{
  "hidden_size": 96,
  "num_attention_heads": 4,
  "norm_place": "peri",
  "rope_theta": 10000.0,
  "attn_scale": 0.177,
  "bias": "none",
  "extras": ["capped logits"],
  "init_std_qkv": 0.0661,
  "init_std_o": 0.00955,
  "optimizer": "adam_variant",
  "lr_head": 0.00583,
  "schedule": "wsd"
}
Each number is 128 + 24 x the weight over its row's rms, rounded and kept within 0 to 255. Layers, rows and columns count from 0. Numbers have three digits each. The size before them is the row's rms in percent of the matrix's.

# q: layer 12 attention query, 128x96, rms 0.1, rows 51-87, columns 0-95
# k: layer 12 attention key, 128x96, rms 0.0959, rows 51-87, columns 0-95
# v: layer 12 attention value, 128x96, rms 0.0865, rows 32-63, columns 0-95
# o: layer 12 attention output (transposed), 128x96, rms 0.0732, rows 32-63, columns 0-95
q51 090:069120136099177151108169081089123117143128094077155109153120169116116118117137081104119159153123162113117133145127103144111120144139182138125099118128135137143147134140104115124136159155121140127103111143154154163166125110090098163110157111098151115130099110140148129117152116081157150111
k51 086:106096088169152125092125124188139103115099131124139143139134149127183174134123116132120117128114125118108107137112106111129139163124140120108175168119115118129095141121108103115123143154084168130094145112119128149124109074124152145168136119113134162088143126087159158180160108156100127100
q52 093:120161179125124156145104093106147117143089122169136132135110137089177140139138101106133119128118159121141147207107103138099120156088134082122106131143086130157117155103109110116140126110094107137125148166153156135168103089162107155108155128125114109148119110125105120095133107094127137150
k52 104:143153142109203100132113118112124083077144125118150136128137116102065125110137127106127111118172136088106113156106142115088109091116142143104036160139131150128137156123127140152123120124137099128160104141129111145162129138137141144109111124126124130137126098093131137109065117143131127109
q53 099:121156144151120175125132142097156110148073135212158146132099143130152123145133112099115125132126171157164161188098088125121093123110117118128113109121140138132132119096062110135133135132109153143157134111141169143126133113145135172097118121154123121134156102146102149089148112129141138137
k53 115:139166159126182111151111146099092098090149122123148132105124127134063107125131123113123146114175138112134133134123133138083092090107134115122061113148136136098169154136136157139121099116140123143154121157154152120166141142170129141116104131144134146186125104094136113116077142156138125105
q54 095:123101099109148074134129124155099143140139152122107167134111102130064092126107120156136112120169082106093099098115163073126152101144114142127110113127131137110110116150138169155116110141134162130123095068134093127082117165146136116162113139172118150139146146144162134135148122125115132107
k54 083:132146158134109150108165122193121183112113087088100139117117119165138086190128098099146123125109118121140110115123131125167132171122106140145131142149143139128101145115141109130086132142111119094135119123107143175075141102084132109097142112154132127121132100174120154132155178127129126129
q55 087:099138148133091127136139162105112119144120175135142156097130151134168120139088110089105171108117150158156142158122101134112107150096146087136122144138104163150136120154073118132137133160152103107141114122141159124175128120158106166106127130119121107160093084150098093112159106082153114150
k55 101:107188152134169109149135160122120105096141130146100127111141124123111155169114138116097141140144139124112123124132126149101104143102137132112093137108134155111135162137169154114146106134118141129187120150090129115153124097103147171102095152119183092122090101069119153143071127129116116097
q56 102:172110109093139099099100134117137168153130124110118172093121119127107136130130150118140166107128076118144118057144133132149174125139093154140093119119135138136096124164131141176125116141118140116126107112148094096095146169111135089166135109142123126102115173141155115114149162168131166130
k56 088:123139108111114119098138112141147183142153093150117120130164120144127138109146137098145147138102133105122091131121083091149128156129093155099147165102169116143108155122149122114103161121140076154137101139149126172083156105099114107133123122160124110140146103160101150095143168073151165137
q57 106:086131124161149119141147141138075130111145147114148137111103146130144110127098155136171099118121176142098157124148163162105104169159115126134073113110160128161164142130140103085151128137135112122178155124107106136134159115139121101116124145111112118132060138102085124104086133111110123101
k57 098:104120126144137126138176123098102114189105137080124134158113120118106171131140124138113109127091126157110123115127121164124167136168093114173133146134187097134134165142141110098097118115155105121110105130105117104142117134134148136152138161132128062101102127126150118123101188136142082118
q58 102:113116107130127097115092139157129175106115180124099133162115127159096119108139155150145140114139090173140137152125126090165129124128111152123156080070096120092111167116142164135138122142119137154136125089097113135106107098129090110111123126139155171132165123124130117136133179133105180149
k58 102:163128137113107139082104149147124102138127154114135122141120117152146063094124119116145129108143116100126108124110122110167125107125097148115151155108171158145115131127159122164094135087101098127140154109122096185143155167142133142113084128131079139146163130124116145116164199144133112157
q59 105:137126123141123155102112140145133145186090110134113184111104138104152098133136144100155144118148135121139094164127088119114157118072142170177125079128103146129076110134102128158079143105113138104132127120191135155141132096137109139149117107142101144161136155154125103095139121129135138125
k59 100:161143119143144102131125147147127132129118133140087116128126144108124119129145107118130141146160142087139110136145133091134138115085109131139089148171085181108124088111080115117108080142138102171109139120156169124150123089125120126145131147108106191170114138086103119122164113166176147111
q60 101:136151151133128130118146124142107138125079125137152133056128153131113116175134121080112137149143190150126136136124116144152118161129137109141169155110064121161103159115108140110094098136139127139120116153149175133129124105145122148110157105127163172154119104138092103078139142084138115133
k60 091:099127157093148107124120126096132098142135130116144114111086143131090092142121121166115083087184120125115138127148170160141164105136134146163136130125096120148098111161059136082147119099136128139091146135148102123134131129129135113145138155148116147080107175112121110137157102167123155096
q61 104:123107171124114174141139145166137091100109138128088126152157151130136115167151132115135104094110126089149113125133117122107095119131139156179162131108112153161107171082143130135113132141113114090133166140134143116125125111144179144084105159115110106146136151112146160134065091096138133096
k61 112:136160125116126158170158155176151105090144164133107159121139134137148139139099141162138161105129108141147115125113154132146094140137131154184126101136113111102150135137116142102136125147086127132142161169112142120131114118126106088108087126115149156108130139077120077152091063136115083142
q62 095:127110102119137092094103145169159137134160172149139158108086134116082085154109136153133124102164090144119103133132136125111111118096139172148110146117111134146154109123132142125127125130106135140134100105091103157082134152129131089097097121182147126132151129155124129085150185151096162139
k62 105:164135120122127126120128124140140127164070151147149163136069134131113091100117092098145086131123106130129073152117112104108118110125132130095097148109178133155119108143125108099129141115088100110153129106100113147130185147131139173151085159167092126149134160114101147151137144136150129138
q63 100:088104160132116125122154142109117175111129094142133116111092134148092168128123121090135147124129152168135128183110111145143157129113135095191120125125111130114098112117101111110107177127109134146110142088152162146161115118137086098124156099095089112123109135135100116102118100106087098168
k63 106:124137111100124124154115147123090166133106115137102099120086092130088163125120166094102114134173137103118134141123138160132116112083103120176108147132096160118121102144088069123143079114130111131123181126125131126151095112166137144165151117129114157107117145168181115114138128128099125117
v32 090:131128121108135154116143095112127165119149195119135130122131132128146095079157112149157099132184153164135128110079124115166118107135124129088117186148144134146124156166099089117134116128120111134153130096127134197167124166162146127139148130132079131143143129135145139135100102113112146126
o32 086:123126123136105168130095147158140090151148090071119119165162134128124149116127142127096100118120167166136119122143107179125110136134141101128135105086119126156155109133170098128120103082115137126100143149110137141139134126119172153162102163145129160142098126073133145186125102124171108122
v33 102:110161162147101089144128155141109115148133112136131135131137101189147094092132129143091126102130126092093141164140109141136162121108146107137105093100150092127163128116130154123146098100133141155095185142068113128100110111105083096106133106115127135151149147139131083085138129125134148160
o33 093:098129077113063145111123115114183175120150103123116133135105136128125143089102109114144186146124127117184142126148139105119140125131120126150091139192150162109127131130128147125170137148102127113103120107145143179122133111140105136115116110141119137118080111165151140096088131114113092151
v34 090:149141133156101164147144094126169116114161120123140118150167117172130094141130144117130189098101153103122116103161119151141151118109144146126129140103137141172135119118116185113107136130130148117126134130172110107123153105138140164153092109071179077144119154108110140118170132168142134107
o34 094:135116133147155139106141143130136144159148133191119166134112139173118116121129154123152144109140120118163137088131128148146102169131091141080088126119132103140103105132106121141092159113133107103121099075150159141082128139126106089101101105141139117122145161169069127088126118118088137163
v35 090:125087103077085119163136121112122121132108124107140124102132104156173127154151165150121136105155129127116153096135121108153158087122150089142145150135143114122125082177115097128113079134165139147091141127124105128138129152124161136165147086116129099145089189122137163157113111124092110128
o35 101:170124125135134136140112132143106149151127147174137123143126148137104107092118142123127042090121127131184102117086141142141106164116130137013151094128118110145131142170125127132110140119104118156133120086137110141120122136147106123150127135118111146136148138136152120124136117153137158158
v36 095:123164142139127109143145156131152094081093125126163142160133113144119113129138122103148163097130103090134163156151089143086145122116112177133163126135153126122162163171147146117097139169109110121155136149134122150147110173121092116126113071133161143143108161132078136135110180128130116142
o36 088:118098173144119141140080130126158139127150096129135141103119092126085160098151151120131124134142107174116125131146155114182116134138140159151042094139123129126116107104108101092155124107135163142144102140133163125139124118120095118120111099125134100100130141151124097108172177149085139121
v37 090:087150077150157162111148129112133106139159135112142097094089099132154161101134143163112097086114104105151135110078154107140132103117120129142142120147120112141090145119132141139131110156125111181106122120125102171120105186147171134126147149154082103127098129124149130176140142112146140160
o37 091:127133113126125133125124119191115120119118074137161149139161120166080137113150151133101104107154147122141089077122129114139116088138159061087155143136105144141131143139090134145118133091095148118108120180117146108140085120143127123130145143099139147150148129122150142154107117131170119185
v38 089:160165148122160089137136161117136160149120133148117093174153106114084111117127108139167154164124163146152155117195139164136142124120105157128130129086120130103138137097089191142098087160119148107121110136147130131176118156121136155125134143094138151141111115118148111096119136142152105144
o38 086:122109134187129105114138154079096102118119144100135149138099135110126116122095126115162085117140120158116129152135152108095140186109114170158141114138107129145128109090162131117120108148137156129121099074141130087100130158112129101116140121157146146114143144137116112111113163177076161176
v39 088:158142160134126075164143150122082127103165110160162144134132137136147142167141066150096092130099160120147132119124133129119075172172118142092136092122129125103132153126098123120121155110086132100132114141152160155120158086166121144112161145120115154145124099156124136138089131096131125130
o39 097:100151127118135147129126129093140110121132124068097139123115118123121124151099106142123220176110130140115139143175121140096139108135146121245108108135125130103127125083186137132123131142128110138127121154123145128155093126116125136131126107118140130119141118112154118107130137100133115108
v40 081:167131157125152103172103121146137187140086132110147111158121144142118130112118141111146105109098102122115155107153125145164155144158117119147153112082165076106148102106131174134128132171090120153134117117146095107125119164088118112155124138106110114119128097148171134137133109171118105080
o40 087:174145114170132133123129141122082129167113170170139153123103143112137104100125145131117068093131134150119118130094104074155132170123119161095130134136110131126138102136120097125125124140140150125142136062143127112118139125130072141135114117143096160134160149169101112109128126142092186156
v41 087:111138097089113142170131106171120149154160116109142168141119104143111153121102083104137143076161145173109118155109126152110127121151116153092086113114146085125128126115119156150090130141106101100154094125124144149109112116156133132110110118117123121171149102176134150165166112163142090115
o41 085:129133121192161164066129139132073152122139159134130149134118153144117151143149122133109144169114134140098126132123106071132139181145150151174113133118126139127113089128119129112143121086127144093125149089125117136103150146091132093141115141178087136134148143127097108113085114095106131153
v42 092:106091114131163141128133104123080156164099157118164125068121089107124145106132117124145078164179132122140118155118154125110106125189092121119144124117127143137089155129114083129098092136129126152114102130116098148111157124160161167148163113096101140097153124131155151149140120123109123120
o42 102:142142136151130121147151132131130099108119159144135094119150149118139128093125105138114040108102160133100126123105090137143126135147139117046202116123124130120110110142115111122101135113135138127102140131119127075163130129108127132123140136141158144131117116073178129179096132110144141154
v43 099:160133120136143115132143102160116110123067090138140106138137157082143121165148112129121200094105133109118135148142104128138162134104138161133149120128135093095126126133102119115189158133122131136171102143143115161119138149119144078150113108133121121157094096161090142145101191136123128124
o43 102:149145124124152147122099096112124120133122087099137181117144095086098145131164151126106201138154102139137132117180140108119106160120112129189078119120120133156139132126086109089119111131156156117127136157113147123173115125118130105100133100089116087143137143156147127105166141115138150127
v44 098:188192172148155112133122146143124103149117095150101144147132102113134135132142141115125157114115180134100171097165120161144110146115112138138142083103093112114111112152172153121162156121115115071131109149103140109114121135138146128132136131101148123149129096134060113094130137120124153146
o44 096:092122105106129109131126125084107111110144106098134169136111152089142149204137121124151180166122078122145147133128143121106141143135099135166108135142144110094121092086138142132136140130179111137141131096143111142148106112111120089128146116097136109120119125189126145081158157112123166143
v45 075:176097146083120160122131184144098123121156097157146074096118090121094128129093145126169121131157150139156154084130109126117146102117095089097143128113155105111090094149161138124126156126114130120146139129138125115097155153122160111157154127093124113151139167118116124097123111133170152106
o45 087:118108117113141109140119148144083146154127127179126150152143171108140088136132174131138038123105127135127112137094110112177117157154148181054149101138138133107131124136109121139099133130117150123147128077128113134131110128111110095112136144140144137144164132127135094132137119157107161159
v46 096:171103117125120158130105163120069127121139111125093144134142113186072081142112112160132170125120148123146139143098116109121154178156129136079117109159144109114118129108151147134109145134144137144126113077155152150144085109120098104123099170132144116172103168123111139143126140113135105104
o46 089:084131118122145154119107122137088133095112094138115107117103147125090045129121157142121115130137128116104154160164128151125146151118118149154131120162149125137112160105123151118143134165092134110115111136131155154144109179147104105090132121178117112125160107164112124061151096170109123130
v47 087:126074133125150136092124119124127155112150133146141127109131104089120150172110065140141125175092134114126118107142118110131079138095151134093153118097147124087153158103092116130147132147129126166126101112135135144144126142167101088128141103175140153130097075153121115137094124150180154124
o47 090:134145176140160124113135153154107139139122115074114168132133115093114099133093121134125169146143148151094114140172120105121137130104139121241108143101131149101132112117176141108107114138123145124144136140111164125141120134097135141101120157098123109120108141102127145129112130121115143064
v48 094:091143141125100142106161096141150142127130146140141130116147132126089100094104118089117100153119105088113144114142137138140190112127095158130133155153166119164148127127112099104174152146149138139159109169189099115161145131107116125138114159096108127136122171127125072167150160140129142148
o48 098:126126147152149118134104126143140133161130111181147139111137103151136135108150118102107075091129140124137159113115100130173114146112117147013110121129124136141121123170055103136118149133112149094129122111128122113116170137121094149118122127108159115134151130121126113149121140142118141178
v49 080:113167126104106094183134088172125167100124107152156115108109098120109113128149091144160146131153135160100143110173159112116099108124109137107111149116145143149155116104109177153119108144148107143108143124149102098167165163160139144172122089132119128150128118112078136120117101124090140132
o49 089:132125155185132150133136145119108140147154142157115116131167150128128112137118147113155019142118134133134130154094121108125126182126140144046149088123123126121140104113118123143118120116148118147162110083125119108119151148098145120116090120138117116126148134120135139112133138143088149180
v50 097:105101122155105127115158105103127097114116164176124167089125128107107116102105169134131101108169144145153142118112115141159138131147122137072097123107155140084116123115115143152132104114130126142083121160129092121137114084115185097137110152168112154123123145167161099129110102150113136081
o50 092:150085099122130094121103100115123152132159109084133108144119179125128121100111133129124070152121154126118125124088111172133146126119136074141132169167161156183132185159140118135126144134111141104098106141131134101148126118123138178146099131146101139130109095123133129150109116162173158140
v51 085:142135154111122119146157102128151151135124159176130164088093089126101111139151145126148137140122144101146140119131122074152163113125092130145138173140161090132108094104111102161130104156106102111085129110133120080140130116151101153142168143133094107124117147094145120104103115141179124073
o51 086:119124162135120104155145137145153125152115128133149125112118136123143105117125144156143031105133156116142136133077087127163103178157108145027153121128129129129142117162085118127124130149104132134154106106112123119124127141096112156150143127130102134134129117158153104149112110155112148146
v52 102:135140104166122112155086107083146104106098189144140128121121148065105168143149092164103102115130123161143104144094132114132114133126157128132119150121120138122130126116141087109072135172144126139090137124140128126172135146130144134132152099132109148145115155106176109143153126083150077130
o52 103:109116124138154127164104117121156102130102155102119117139127097169127181137101141119096124102101157124124127110159143176103119115123148127198160138110089109135125153104175107157147131112118171139141118182119161103134079151144136138162111170118083138129091154101125146122130129129120106125
v53 092:123181096117114126122133108095126082146097128171106121077103144170137125176126166115128152125129096190139131118158133127130134146133125103130115118123147105150136157126144116145112153107090153151130171101080104164119113109121121143074105167131113127116150127165154097115134152119164102132
o53 081:135156111089132117164131103131156161118106082158139129159181131144148127169153102098119187096149116121103092131115109098126105140131158120162105152128147144141133139105128145131139139104096135127087088169134112137119150128136100099127179100165090114149117109151147148107140131112129076101
v54 086:129084134174130124143098160137123106132115132150148079110140177146163109133151100150093156142089168077089108124102119124115117145133156155122157156129131094162094119118131110134140110103150132158127107128164143161130150079128108138140121115129144138153091110082139129140142124075162165129
o54 091:109157127113123164152116139132178108136124109078101139130112104149127122112112129152122175140120119092142174115216122172111090116146115096191146129133129130078128160103144113132114142133131124125129131176108183128149101097134156123133140123096155117134119139135110126126129109097116110107
v55 087:128129077092158141108125171145110107104165164128148131096146118104172106171109118130100125139143108137165092094119147171153111115133098114096132148177108165113111126099155109123119180159132148166108118148136110138116125082107159160110127162149131141121132147133137146134101122145102084108
o55 075:119096126099172104122142141148139156093091113139123116122107113154120110161072121104090149149130114131123093149125146111131128115141157099168098131108154133145150178121170138134108134101127119134095114184108128114153122149138161103141117092101159142138148150055095094149154111141138144109
v56 084:117097134106158103151084155146153144146091151089104119155119107157079146130103126170128082138118122142104116116154150094132071089131126144146131099131159146127143119120100138142089154133125117110157154127156100103108114147104100130152137114083150134147115114150163191114141101122159140101
o56 090:139131139156159130122152144108091159151099184180126129146105146108142101118137140129131053084090140130121121132097146109148124143113137192065140107120131110129126103104147129151109128149124156122159129068148119086116170118133103125146123117141121151142138153141132120133112122160087136129
v57 096:096096141148127147134083150144126147147080176157139098094129088127120140119109112124154118121119143089127150131132124094143085087139105131147162110145134140116096135096130147137158104127163118113101167159128145131118122163121166117158106135148138122117152186132096187139150102122095103086
o57 098:147120117118135130132146158135121158126128151158149109148124146138118118073121149149140012142110112133112145103059113127144113142131150123021139124152140110144085137116106132144121123143126154128134136115117129104138132108120118138105128136108135112125141131121139134142147118164108149144
v58 079:165103171150134144155167179138132120146126089118111126110101115163104163121153090142107119128082081117130131157088115087114180158119174108146111139117130100133121099101141121106126158113155120133130116136147087140106090086120127096131126180147135140148140144157125111123153126091144114116
o58 076:117149106112100117131138084150152121107115121091134131109120107144143114139167103144119197154109145081138113109108147156115132105129125124152186174166150147106134160117094151131165137139116117098102139179122128151162082130125103147093152127146103096137154098141130125113114126128173089118
v59 092:145129133127154121072107120108104138101064159118142092123156161125108159133145079125154086148115102129116137143125148125074148134122114125121150117154082105160115143122082098154131124167141150090123145104105113111167146117128079119183096111131118120107115123135148111164147140127152150125
o59 086:152171171146141131132113114120121115153077138137121116097101122126145122087146111152146030097162139149130143117139102127131125157093127173063168095105096132135104138113105099149177114135146170118135118147105102089122119121144128154123129153138150110125114135102132144142127126126113131124
v60 087:149127109123156126135166139150142144096107162115168145117110127143142142133141137162104071122182171138118141112096119140100114137114153123104083118139136152129109176086106157124073111105094171100114152130115106147128156127132160112102114098105116152132144117156109106078101097143108159116
o60 089:126140112097142148132127118113132125098144111071115121129135144125136160176117112117155145185127133150108107129166120148125120089131151129221111120138127146109115121106183146137120110094135120117084144147099140134155115124124154150130087087166123146130077131089151118153102116125146098117
v61 093:163156135160131092145107167117164165102128142108141157154117130088118123127125125139103127113148168171115089141107124149144094135133164147125119114114113138074135106147147144103094164116136154127107117100123158138173121083149131116093124171129154142160136093141181117113099095107132159159
o61 110:110112122118141130128129126110114128119120133057088128140094121119120141165095115132120200153119136132129124152164122146101138100118129120255110134125128143100136127118175127131146125127127110120122134155131145152135119135127159131156116114125121152121107137129118140130129130117133111103
v62 083:127141138160130138118102084112132074116121162121097101118130145117172143116166140094108092134119127160146148110149106108095155142157126138138171085161134127111135152140117086158161136157124114144120129103103126076178113129099147111145127106100063107106127170154173124132114128112136135117
o62 074:149158117120108094180103107106140112168128121176147100123124166129125117103126125124119072099126132154125148118104109148156098118092113103058156115103113131194122140159107122141146148151114160126137121141133116087148094106134120150163136141096109108145112119148156144150141162129103167142
v63 084:147125110133153136174126111121153099158153104168146112121161083173073143138105093132113075151149118125156156112150132115121161127122121129112184093115158069157153124076108162119151100110135129165133115087132101092136152107147098121113142121143103128119096122138154138126140129126132125126
o63 080:135154149158128137145101149134128129147125118165138145127127137139137095081110140132123094113136122124120145129125138101144150167134148166075155132156139149117126135090106136183081132141111150071118106057126122101122110160100067147113130142133105132152119132158157132114097160123090152170
q64 068:106169145158128112124139147124141124144100089117119134125134107192137142163080101148090113122128169170121155147135138127177108099113147108133131104107124121148140105131156139116120127097111088145114145140072132073123111161165113144128110120132138084107124136185147178111121135103133155145
k64 068:133109090155126128133164061131134142115172106136137075129137101162117174140133102097090048134145143138156161113154135113117163107113101142106166151120111128132139154123165083119118151095116127116132138109141124146136101129149126115134122161120112150147125184127143168125106120124138118157
q65 062:138108124134147166094146109105150170150151158121150092129131127096104078107118120141152140159168150116104153103129122128094151181133142110123111117130120146128102125137125115087106120126187118139149124127169161125173120136083093135122123095117080136137128126077122095122159097180121113118
k65 084:143140140133124140121138132143126099139087117166106131155114137087133129089165170137118137146089118127120123130134111114131137172088143096121154159133146112156127156109113129151153066127121160098122164099148087155103158082098132131131131148125105083077105160085137106114157133129145139078
q66 074:091149159089104132180159123130155151168109109138139108076174097137137142134154134093166139149113131139123156137126121128142157112103099126142159111153157144131114122145121166133129109165161095119146107099149137130089139120122141112142170109106090130103098165147100116120107120095134081079
k66 096:144127140107122132119162118151142131095091148177126142162134137108128189125148167155162126138145130169138114136117083119153139152102083096140093170124095108175131142133114108115164121112144130117125135126136151139084144103109109133139144084093108113088123139138094071155165132138100120112
q67 082:177103113171155174105099127118105113131123123115139118166115121112096102124140109168094086109162148177138120169140122158124059148125131164106096118144107119111131085114152111142109128101126161131142135133088114134148128152146123156102106173132123149136146088138105156124134125155116118174
k67 096:110114107132120106137089139127131126163151133091143120117136079149103070143108095134104164114147162126095152106138182122093136086144167141166101119112121126090149111156127159158131131123129111119149103118152105108166108166163109150118114186122122115137103100148125160134100121108164131158
q68 099:110165127089116090151139123131136153130111076148128111072151096149128136121155128116136160131115129106119153102145146104156155077153105125195135140145159139112115149147116176129185129144126098109099113132124126103117138115114125108168172103126156096107099134125131120121140149091157111082
k68 097:122129129122109116102138126133139165133121138178116141145138141088141156144147153102154135093100094132113100135108083144166144121082096132133155155175129081168127151150134116107090138144127082119111106150099150119104168124108101130139163067104158131102116127099109094112166147128106141114
q69 072:134079072172130130103143092126151129152171139098159130138137142092125154126138138105106157133116104116151080119119101102124126162167087124091120131105138095127131107141121112156103146137107123148123191075132156111111133103143122121164110115156098132145138096163115171142132168123105119139
k69 069:146098168146109130108158134134134115119101132150118138131088119137138103151113166125119132125185114148134096142130101105101132097102117128099101151095083149144137145091136103106167093139081127159139172103097124122116090097122138129062110191130112142105158111091124144128121144152108128138
q70 100:148131157169150172106126155145130090193155166136133139145081157108134113138103135151096115097116175111153122174118082091123110110133112146101110101142153144123140117106099101134103130124108149139163126105139130155123130140175142162120108166138093138166144139112106163134113118149113157153
k70 099:144121137155139142131113136116129075177130118093164141131110093120125112136089119149128124157160146113151114130131158102066154097117144102124097100119129138079128088117141128141152139090118169158150139111159119121165084129130168131110081182126119144149153100130113173122117125099133122156
q71 076:128150116163132130119169113090147133099119104180150111149107151120139104118174082098067119109091123131145127163119099103131139110123150120096139100126142143115157134141094161128130140153142175123108144122148133114109103118124128183114134152094139102121119114127154149151104102086136190166
k71 090:119128106120125094143082104125179129099171117090123104125146065109073132116135108141112140144134070125096132124113135100166117120154143091151091131143113110116152092138151133096132149113089139153101105159118092140142149188134139162141125127153149144123137092151128111153127142107129157124
q72 100:119124121133147144109134109102116154162110120138168148103090120107123107144083122081151135147111181149167120117121113111131090147107128116139081137127124121153113074126129110111132151121123132131113091106176157140142134107161130143134111082103137131144161129168097114082199161111134161128
k72 099:162116150125173153134109124116112078125134121122157123139123148107117119146142135147113130137170150108136111120144162119043097124135147111158106133111097148122158134077151104075125110133154160161170126123164124114136085135168100129125119152110097141146120154111141143156109086157116099158
q73 100:125123086151110105126094128112123104124132159120177174129141125128173127100142129126119098153190158098084077144103107140104170131111101129102150112177115176145099148142169110136113148127130075118116121137115111123139120161142101138107117125152085177138149119144111134132144118140109140146
k73 095:113126135152075118099079119092135108105143106112172110147097136061131108097131102166162110111197165110104127125090149156140130143112159160125099118147141140126112125132148133147152114151112108093099126143151148126131132148148131101134058148135114127165121095133121131117136145133148157132
q74 103:117088082141098134106162115126104122130133130126106150122118116128143157114107131105107135138067111107137094120131123120142116120103116156114185111145194077130185110130170122178127132152142148095087106118124134149157154126139108148146091096114167115115143094149145156107143131113155143113
k74 092:091127082121136115123149102128140141118105160166123151186104147137151127162139124153110092154156109109154141090178161086114111114103133139105182140124147113135115145160126159145114125152164175136136158099126124113107110130127111132155148115112085088128150142131170139131121113131093164083
q75 095:110115124133101134133152142133175131150139182126162144116090141083147112144108117136115100092047107135109141110137147145149099122121123161110145107093150097181134111134143136074107142140137112098118117133157136117150141146153152136140091112142169089127115089102118149140084143121158135107
k75 099:130148110117143130185176113081157105161115157159094129122096133144128100163132092116103109119084089143137162122138138122098107128152132141122151134095145067098090154175162161098096120137136174129148117166109108119143115114147118136139157119123135120117134156117139152113097106096117122108
q76 095:145171152093144141149090120140176113138145133148083107105153119133150129107173122154117133103112072126133150107134094117141148083118111108138123149089132126138104165150105146152177143128147122115140172147088115116095087118127173156152155154113089132136125138090168121160127131135148114122
k76 094:128130130154083121132081098151162138134135136147110143101139125121132112132134110088144164151088084103124112129117101097191143130073125110143130139139141107136093148140125131152152091119107073125125134133132107140122154129128109134118149079111171172143142113147090132131206102125136133106
q77 100:142121148127104119162136128123165119080102148131103113139131132105159103136137109114147114128072088133165121119132137149127138089103138125091143126121105087159151143133145124075121114157105151124146172137121093137135150154136149126117089103142170070137130134103112163152073151111176106096
k77 094:169136103111124088180129123148140113108086140155089136132134124145124156154119100124090140111039104127154147115135117129136103105114139102108156146103151081131089136166155159116090133150103109130127109140146139132145146117118118142139131115142136100159135120085123144134124148065110104090
q78 093:124110101123144151097160123107144144108120144172181139163140118111126139132108158114127118109152093103176083155124080111143154089125083126136147108164136098146133144092124132164126161116111154152114078079110136141105119132107148100154109131112132084134157147128172116149126114147092103134
k78 096:092098097145118095173095127131154138127132147116114144186066114136134142120112139117122144141146114168141117156135079143134109117142143094109118065154126128163135089159146117127082109106154135140082128113135104109131119131112110093129097076133122141172149137115128121105136091151156133156
q79 092:092092133103164118116155131096110157134100096155159149135112158109107159132129110085142152162089109141193088163100138116107131114096139117133100113117092127156119120159138116165145135101129148165121132121167112147138125098157114090111095134111134099124160161156099085099146134116113146129
k79 094:151122125133212137138150128142091130095089124114121135154085130135127121112132150114127164140157151133163104165102141116084107088118113106135131111122114153136129118129127133140074118101131131151144096078132121139170089078131060122111120144128124121136177129137126125133164129138118122175
q80 075:203140108150067146100135127121158118116124093138127137154098097152145125100160087135120081090182103148141133152118140156154087148125136110097131128096165137153127131121151132138118118093152131117142106135140098104166130137142139145103105157159135117101141115106125149109093164096093139131
k80 078:125117112111151120146111114139119155136129152135153130102109105119101087136072090132165160083094124124130112120155118130129100124130093141101146131170088142126155082177150154121124165160150106139145088134132107124188094173144107164150113094139112126122135142119146120111092149142125149173
q81 083:135164133123151118114111123109159082107114117118124155150124162141125145107077089139085125102124123204105150164132134131133096143097112115109121115078125101113150110125150153141113142125114152146123131100093089074138162151158117145110080149107144123130129123150165160166122107147137126163
k81 070:133124117144114126146081129158144152122162064132117099072154158116138131140093119131104117102142123143115117130140145107153135116111134073123136115112099145085089110138137142111105168134137147122119105156141108084162073137150116163129114138149148104170101120160185128123129117154159155154
q82 076:158144106137132180106107106127129137148119119108156128152120111136134083137097103130117091142194132135145124143133113122107122131126133176103133112132165142174131126121140148117079082074128112115117095149142104112141154180125103148118084132120120161105172128169103144137143136165103149166
k82 057:176174137142091133155102128111090131105131127145122146155121120144122167115135157149102125087135129136118133141111108178147143134072146127114201159117135122149108127110149180168125149167142164102092122132157113170124131099145130141108166119115142137123136100123150084124132174120113129141
q83 070:115112139144094089170110127160125102125112141129117155163126126133098132100145133116163125137113116122079170122114186141112138118136119090166107145138084092157090145130154129116157130130131089127171131095116110135111089151144107106160130133154086076109109147088177105117111115109114114119
k83 062:158126130116165165149133113086138136111127129167137113176098143112132100129156140126147114148176148115132127132094095137143143107089096122118134073111158165155128123146116135076114134123172207157152122125156128122101129140089106130137133095149107138133151136082116122118167150137115155141
q84 089:136124134135144152100122143127113116186158137133136140100095177116154115157114119114105074112124179141100097152166108127120140145120139131145084117172145172086154104108107107091089128114142114130121115138167177141121160134120113127090100150101141135146162108146102138112135116124133182118
k84 089:077148141086149107125116132143103117126175095061098112115145092190116096140136108132124125127136127146130125113119192128130141131206169109127150126115135120093121129157149152170130137111138142122135087107111118145163125140128128111119115173138116108129088130166121148136135111130161126122
q85 110:105120127164143072144115122137107154119130103138123115121147099119091168090123170159163128157117125120101144103143180157144141142153097099148102097110110053157112114148126110126144143124143126118156113122137095092108149147096125101165157105127109099120090168117120112149132128148140085115
k85 092:112127132115101147134180102122156135124093147158089143127137169102183126131144145129130116106113100110174146140103080138150117158117095134117117139138152157156126155129112100080117096177165117113138137133115130148092136081170135103122176113079103149124096132117111116127110091143126141151
q86 085:162109125121141089129092125127114163091163147099081125132154116123079184109110130136184125162140105151161142087111172124148111137126131136133111128125122102121136125114164154181112127132149131113124111119094092140132106126096132097147130137184133131118151146126102125151155170167109086128
k86 090:137140157137078136126130109134162101143084148163105154139096152107161089165128166113143140103094113165134132134161086148153142134122096129148145169137139153133096126118146095091119161163134133102101162110132143113076130105120144143100139100096122159122143141109111069127097116128110159138
q87 106:114128105164139133106124171103103107145126135137132130163114144115155116136119111104092158134114132143153162163091106090128099106116174148133131110130108117095166122127106134154125122146099153161119147137123138127164086107189124160115072127146151140150149095135136146081167119160083157163
k87 098:156112143112163123145111152099094114156122122127162134124077148148082126109116113154122125118153122147127105136132139110106158084093145095114137113104112160123168103163133145141146136110124149151104111104137105078159088150174111128118097139116130117182170086142128137147151149149136159184